{"d_mlp": 384, "norm": "rmsnorm", "norm_place": "pre", "rope_base": 10000.0, "lr": 0.00598, "weight_decay": 0.05, "final_lr_fraction": 0.02, "seq_len": 512}
Each number is 500 + 25 x the weight over its row's rms, rounded and kept within 0 to 999. Layers, rows and columns count from 0. Numbers have three digits each. The size before them is the row's rms in percent of the matrix's.

# layer 2 attention key, 192x192, rms 0.14, rows 121-154, columns 0-191
119:553491521532483547519520509481453479482519513511518487546480516462541482512478507522479507466457497492487472496485507521555517511523482472555516532485493532513493493490502491511480483455512471476498509517496485508519459535475489501472495522542483485518509474514537491468510506429471492418514515507524518513523472522512475509490511512471475556485494531484516470504462505492519492521492506474542464455478508499506486496534468553499518488452518485462493514502471463502498473509493540528499497496493509472559495464482472480517518517533490493511539479520494526517495507469537444505
108:497565523507516483513497524475526545523526487489512483502481464502445533521502508519502476485467491518528486501473510476484498476519528451507474500477510520511474486498483523526500513497536498545487501514498505497506466516508492545522513476489558517461496496448493509502472491488497474525489479512485493471483527497446557491503525438556496471499521466524547506501484478499512476542490521474531520509466427469468511494504519518509440516524524477512482518508465501468473512479517503517517511521524449502539469479503526524462511464475496491489460486563493499500493519482535460480
099:509541511517477507503528456497478482496529498507501508500531548555499491525474515509471530488492520481514438510524434515509483480563483448486500493486510480490478505474493476538467495512468501503485447467451518478502472500494512496508459475456485509496526489535523515469546508529510492492532456490503482497471508491518486494527503473530515492475523492501515489509511499477516495569545518499507513547485523483472490562509502502504501488468465524520490472488527483502517521521473521524514497523498505457455505494479500503521505459445487467506526509560497530506499516540530571506
113:531482494503461504472489508487492507505516518504494556526454453514461509477459488491502510508475473526466499515489520502479508524497453494505484464484468487522528483531517507516484466549501535517478514468482481518472535536486477485524476517520478509511476512481499504483488495518531489505491533539510531497525521496501500465486483490565504522514503520464524545481549557495525499491510465484521484509487493517476464497487513514496491448435427501513484516488518517509479527501498494479491518553498491532511416515479543509466496496496558477540517485467515525459523511521532471498
104:493528509494503550511497465511520505555547477515501493535495533467530486521490469514501486523512508477470530507534477451493472470513506493520504487471509521531541505500519493554522504517487498478523518497519496486468513482480499472528483506508491535528534461510502474519512490482491493524508512461449529502545486486489513514552520470503466513505474552483511497455493511526471475554474533530493544478525487454495526511486482520530529515509532439484541517543510526446522475496477468513507534503475495474504506503500511510454517492500522473448517553533488501545469502515453486478
109:516532489537495484533478456559476481503496491496493533501476483523508508478529475499447552506484530463513502483495536530443473501477551532515516507454487484478507527483523493496495525534459510542506519532502501502490510518473477482464512494546520505504533535521534516520498505476495535456515484519470500540509546547510508468518502494488451493459510496521541537533470496504529536511513504481517480509510476489476483489515507518484509506530478539484535507495567487521513502479500526484491539512452513473462535458498470488480452530487518533517498454523524521502482517473512496465
114:500486448527531569505492502497489537468501472507513527496504495511554519503500464525430481524472508522511489492450506492545481449509507499491462450499489475529527483496467532476513484532510525509499481502485524492469496491480507486518503484553478510503491549508507493482470488462518539467443534524548482523527495496506519477513505485479537480445534523464569530542484462507515516501505515516514479485505478500492535477482495488468543533488535522488493498490500501490502525507526488452495475475502478492497475551527497512509517495498483524484470463527532517500508453502452506495
114:501499478545478513532538465519545520499506482527449497508443505457525494513518507474513527486488508454468545464511522521506490509514488500479504529554486491527503541496500485525462534494478469473492492489415487502497498508499502504559503492521470456509536502532468479477526489494478504516500532537486487514494499519515492524498502519534520557503512487516528522499481462482501495482521524494528487500475512489447533508466476431470493482472504491568501513494507513478506519455490541511499535514515447500483514534542472509536492509496538493488487526492480553481495546498512496488
102:504469509482538510502484463487440510544471495488433489471492492527500502510506508541514488499472499482500507529534468525479488474492473527507469509521453552483543503483502479500541502503475518462515495461560475512543456522533507543471482500498518513526512452506524477516487505537507494491509500523508520477490494482523486521485459526489485502507483532520514510475539489515523466474471532482455488488479475481518503494489453472531496456523504525478455493531502488511500527490479522492473552570502553472488480493550511504470493504504553493492468488521531535497524486496502478460
107:512477480488514496485510429438496477469486500502488513518503457486476493491494482513498487523520473486483512488444487499502514524499513534475478521465487489472482451517494466510488515535490508513556447505468504476554518502493537472508443503466480527487534494510573499482502436502485504511437477504484482516482518492493523503500507474434490518482554532480516500513514503494535500483513533483541506477510521506457493458547511484469456523500527451534498489528501502487505466510506509522487452505533495511460517525491528468510513496539507490502495519480463486530486481526503497486
109:489480523467503492493516467502475516482515481506508508482513475505466490605501509504489496476537485507509523542463470449515480499498544490505504533478546499510505514499506501524502469514539485544507479523505512524509485471485500479523497513473476503457482479506498513504537519539499513523539496486522502449483505516533441512518538511500487513506493537500504509544579530511525512513501441512467507490496511491443480547507474481513496507482475512501471511510521479504521471523504520485500524531513481478552501489528480530466533482548471489493462510471457483509531519452485478449
120:484505509504497451521513470501486453460494483528496532479476486497502490503505473548509495471511498474534490476504498432505517489527512483478453484506453537480501464519509485493517507475498499518516544465512499514479514482494494476450500501464495514490483465495524472517476510472473558492493461537500519510534489456469515504483476434466490518462436518510511498454481501513533534530485470489516521488509456521544514511456473467466475497466530489501512507490497498531564552470511481507541508539497524520458500477493501524486493458527502499478522493519483498509514523528532458512
103:490473509467499512510501515485462516514514459525471523500494471483502533444497481471492506493433477525531504465476537531489496563488485473507470531513529477505529530529533499465517492497474527465504496518515487500518510476533509511546486492510528462556502516511492515492498529555476479508502529476488510485467528510518513486461504521466496512481535478418496539462513475500483520537506495530477495486488487529507512464517503448543498510446463482475479481519523479496497477448487511523523512506464498462495484510524494521501467514525546483479527454505491478506463478472503456494
113:513529498501493511446465499501474490502534517508488495539465522533525497503465474472446527519551509531487466539522491495501486485507479488527516481485468536498455495494510501493484497483527534499477533482485492501454510511518531452494494499471513526498536511503501494512524492509505494454459481530484463513492507503529518475513548476455495491509518525479507524543510514503502507496476474516558544529522542494463449498520527429531511493489509524518537496523450496514541519491492531517563533488495482504544531479478484522483488525495530526520463516512502514493552438482506505528
106:500501480502468528572484496538471483492485489491513499440477525518456481493471528538508507464482511507529500484478480533483464496488502520514455492513507532512491521493524501518533508549505498504526497496498515476494517499502489486523497527534458467517538462447506479517506489521498504512495526476472483492489482507471493495531535513500541568544487468488545512546494540512525467513473500473485494485453518498516446487532500565545469497494532533519503477514525511489480510501510506460506485480480482464495457529482528486551508520519529538490532499534555475490513515507502551486
106:523480533496488479480527505531492470492459450509490534488441505488498568497501488485507502532484492520471526485493472527477517514539507482465482436539458501514490490494520523545484515495511500485517492445483472530488488524492576500500493489521481541485549484504478497519484480536481518520508475514538472516504506499485501472480497481521505453516459454445536446519500476481470545495513460518461508491499462492464491526489526515469519546464484512491514470546513462502478503518506529520452490476462536483501509488492494523500499507483493484507461472502508459502495493532514484480
110:479512535532492468495544482534552515481503509456498533475528493512477523525513497491507500512530586497536479508478511470532505485513528490431512529525537473498498469527473486508476482516527488467521470523483533517504479528516527508464503459505543529490483527478507494498494467526509464468474462499489514470490525489510499483475473519503486519473524457483522479535484498562505489456516499475536509444495500490499505460465520496486510463487464495545487475482461477510528481520506507530505491488484486477508474491528522512496509444439498473507464475543506543517511515515514511526
108:479512484519479502479475520508494500480462500481447541552508530525465477486506491519552521491468510498515436474495489463536454509464517476466510505544534488456513476532501508482548511512526532501464527499538546483503504502435506490506488532516468489528567525540491481503491486472477483515458478504504487503524494527483484542519509516515500502450510488499504503535505488502521481524507504484489478481533468493505503487478533513479478452506531439480511517498486509494499491492524503461510526497505499571501525451478526529552503466487521519480484452481458515481502491495522498507
107:496451493554497496508494526492498505515462458487468531492482499509445475481536521488520517516528500532469514467530478515491499452485513481500498529496495498501528467523484538511497532508523511494480481488493489533451460515481515484465521538436510462515534495442528484537497491466479500504521465519547504489514533502471476491490519496528452503505470482533518494482531502501510459502548492496519491485509506502492429517480510473511518507454522515495490568529502521553534495456531496496484490467462501526481485493505474540504519435508493526525533514526504460488496469483487506516
115:516496528503522490500506495500502521481516492455500500497489504463516492517448550466506507476513541500460511471551504500538511474511474486557489510496491513503487525512476502526520512461472464552488505515506489520476487478486513498475539501492513488518513507502502505500526511524462488546517556477525466478507511519509505500507472558478556508512486497482466470515508496511492498440518505508489527528537489499454448495475535533454463502507538464467512457494470500516529517533513480508477517535464505500505497521497456463486545505526526479523485498461424510535509506474534544458
124:480538503583496479495492503499527529501528505485535511495508529508493509530551516503521467449505471506503468467480483525550503490495482488475443492462497515463562484479505510468502485495495500494482507469518513466521510485505520479472477515526555543519502522496512504505525510505494541525496550485530532506491503517505551501474449484515521514501500558556536534486539491503568521484502507494499508477503460510506510482520543465494501504529526463493481535473499500466506483506498501475492475499530504577456514508504489492521464507484531510526501532496501444512485490498480495473
116:489500453499503498476494551496516502466509477477466474528468504510515512477524537505478486509523491474501473503533479479526536496459485489453493534534507519541489548456557537495498488527521529510553505485488480482509499481477513502528540459497513513472485522471510495493514546498537498477528453451498514527469461488509499527476512483488500522533530512491527520535481518498527456549520510528515484516499495515475479461497505492517503514488499468473506489492475493455497518527474505505459468473474447490500533507470469415455485521510530501477497485469482472533505514464454505491
110:489479460494491521500511518563481495537488479504469499513477480491534494467515503539482470511517513469518503451546486546490447499509497504476523461495492533452508487515498497513500514510511497522506446492514526487449487519520498484524465481508484502486508510533470536535521473446482487490520550499501508481504499492513496431497484478508508483524552478500469498494509497459502503496483514525514483515544477513504489499520492487532454481498502520500498486456506450543542509477526513461446558562500517494517473488459545504476489507526520561471539517497523490488519496499519521541
108:553501538501512450546478502481517508499506571485470503489495456454522509503511522508457488501462512490491493541491473521483473512442475505505541530492464507513526531490517481523512499510457428480497470514499523499453513518507501499494525518555490498521528474520448527521510463497486497483540470480545509461507455488488497491509538530484500512524547529501496481512516520488494547509532490529480521479511514523474515517493499521474533508494463539529498487475507518505493495428510539517495484452530490529494510471522496495466513488548502498491524498453495504516484499505511511550
113:524514492453506519533516522456493485520499514503500439502513509493500466455510515501473505495434492505502534529473511487519484496475546475532555488506478489531538487451483518463520480452545485511505497563507531476520482482484558557501496525494546469487524483501493489486527472544516502499526521482503490526478487515536482487509502485461529534481525500503509489513498550550481522455511480501515529521476496514475493489442501521524471493522482529539494524482497473507464522522467534502502461461496513522502486506492520465488477492496458483430512499505496475494509463508502517486
096:470515563519475493521502474493470514477478514481481519521515554500518500501487489554462508505535512495510511460512523455512483488504492535483464474511500526450511538490497512490537485551500482551568481523550480510488494507504512510522537515503505499467440489519483515548478494510451488524511508465523493525492511498551534494482475560509515500493487497486476495506484550473537507492498529511533505473480484476529459549472502518536471495473525467477535498488513535529513543516488480531516509513520493493471483525502502481517477517452518520509521498528534485520514524517499555531
117:495493488495513509488525488518501456476510518501499483527516499486492510550497503498508481530491503495510511465502520513503480502471518492529509472523448541446474533522531518552480525487493516541503507521499458454479514525498486521493450486501522490502517534493530516466472481517504505509486496509450521484486499493511495500546450508471540492490526541507520489498517489453517517461489486523484497473495488531517534510445464483522549515526505506542509526518541493518567528488488590500474540490474545504519528513499515459521537502496475496526492508499525451468433516467495500474
126:501501501503513484510480489477515539564520495502488514499526549480485465490424459530494516499495475491450506468468469477489467485502512532470468493530533467525489463500534491514490517545511475523455476520503490517491480462486490489519515510536492441505503509478513492493472482525528505531487528494488508499528499482471520502503511453467444493523554515491543450498507492432507551494502501483520547538513500537511457506512526497514475530507509471483475513492513508492563507457474510514501529495472493480519464479503477522486506507472497482485537465443536490500523493478500491513
111:524449489526482504459521528510483531476536511532541492457466515477521460525544480499449485480544526475506473530497501539504515492474527464508528483503496476496492506547519461521487510449480506507504490510504483490454483486495496497523474502513493471505491481454458504537465474474470503517510534488472559478489495459473495497496481479519492508479512533534538514487504454489482484504517488495535513513506558524436509494443501531513494513463537515513491493523504523490526527486542544501477495484476559461476535502484539509560498476503505531519524512506481484500516503503490518527
113:449501547494507444515500480485497500532501461509466521499493526476504496458480473495481441515511512510476487494536515475523526501503497455488506520484465471514508486508466495483509478471492488462474507494497519525483492443528481451486488466465471513529512536498519534521527509502493511533504524501491469495449507520498477489504459507572501496483469524517521496520543519461497497497481480485504499475545475464504501506496497468532513534486468524511485512479522483449466596475527473509515521513530513523482518499495519522498492503570509469485560482466497525529525505474486514493
109:490507480491484526509499465523526488476524507515498536535479466536497534483471543458510461543454511501507518536476470499500491481518499532455499514496470518497476516513537472533486496488513432456493442519512514497450478524454519498457494501498522470488494475491555499490548487468516503508492502461515517476490524491479501494513541459520482505501518512500476530486508555446494534515485494474483498482517521503498516495461499464501513539527541555535467524515523493525482531471467473495506503496505492468508478494526467449512466511512503482558468494496463466477502513546509511499
109:549500492535452492502481450521468575488501513517495505478536502480487516507518517485499436558520482467476483513480526500482512479524543500526507505486544484539515493490494497516544496471518498525512487515507514480529481518469509519518486490493491523527489530470500512471518542505519493451524537483504526487509487538544460461499506485487521510465493483531515501494536479516477500503499499498505484475534523524524507513438479498499539504472520500476475500549537491509486565518477519517476521484489457545477521495552455527517535512533536521500467550460496476490502484465481517512
113:475484480504507550522512541538539464520512479488511492503486512501475487473524519496533498498495508516506512511495456445531547472509506529466469523512484511538505498507499474510493493487484540536470528463555489490478490479519485524493500506512446466494483462517524470450480498482536476524497487449464478503500499493495500534485550516496474493479522473462488538507507504475516509549456520551490485500488543467511481498489483486479479490498505510487504472491524517499534521540546468459479469491546497538519492478505545546500472500482513483496468539518449529499517520457468484448
112:478570512506455455501530489484530567485547532484507506514534509488531552494532511541504488492517475501499511490470530524513503513530470510530474466522480499476503546468467487511492557554502517415525516494490487510457492492468502540492530518484462485476491496481545472499485467537513486494525526513501492483530492497478496515504477534475521521507485492496506470481507474500525531507495501485510484510499506489471493535535491530531532502531492460526504538464491501513538518475512515518483493480525474487472527477471472469479528482547536500496491466482483478459522530521456504506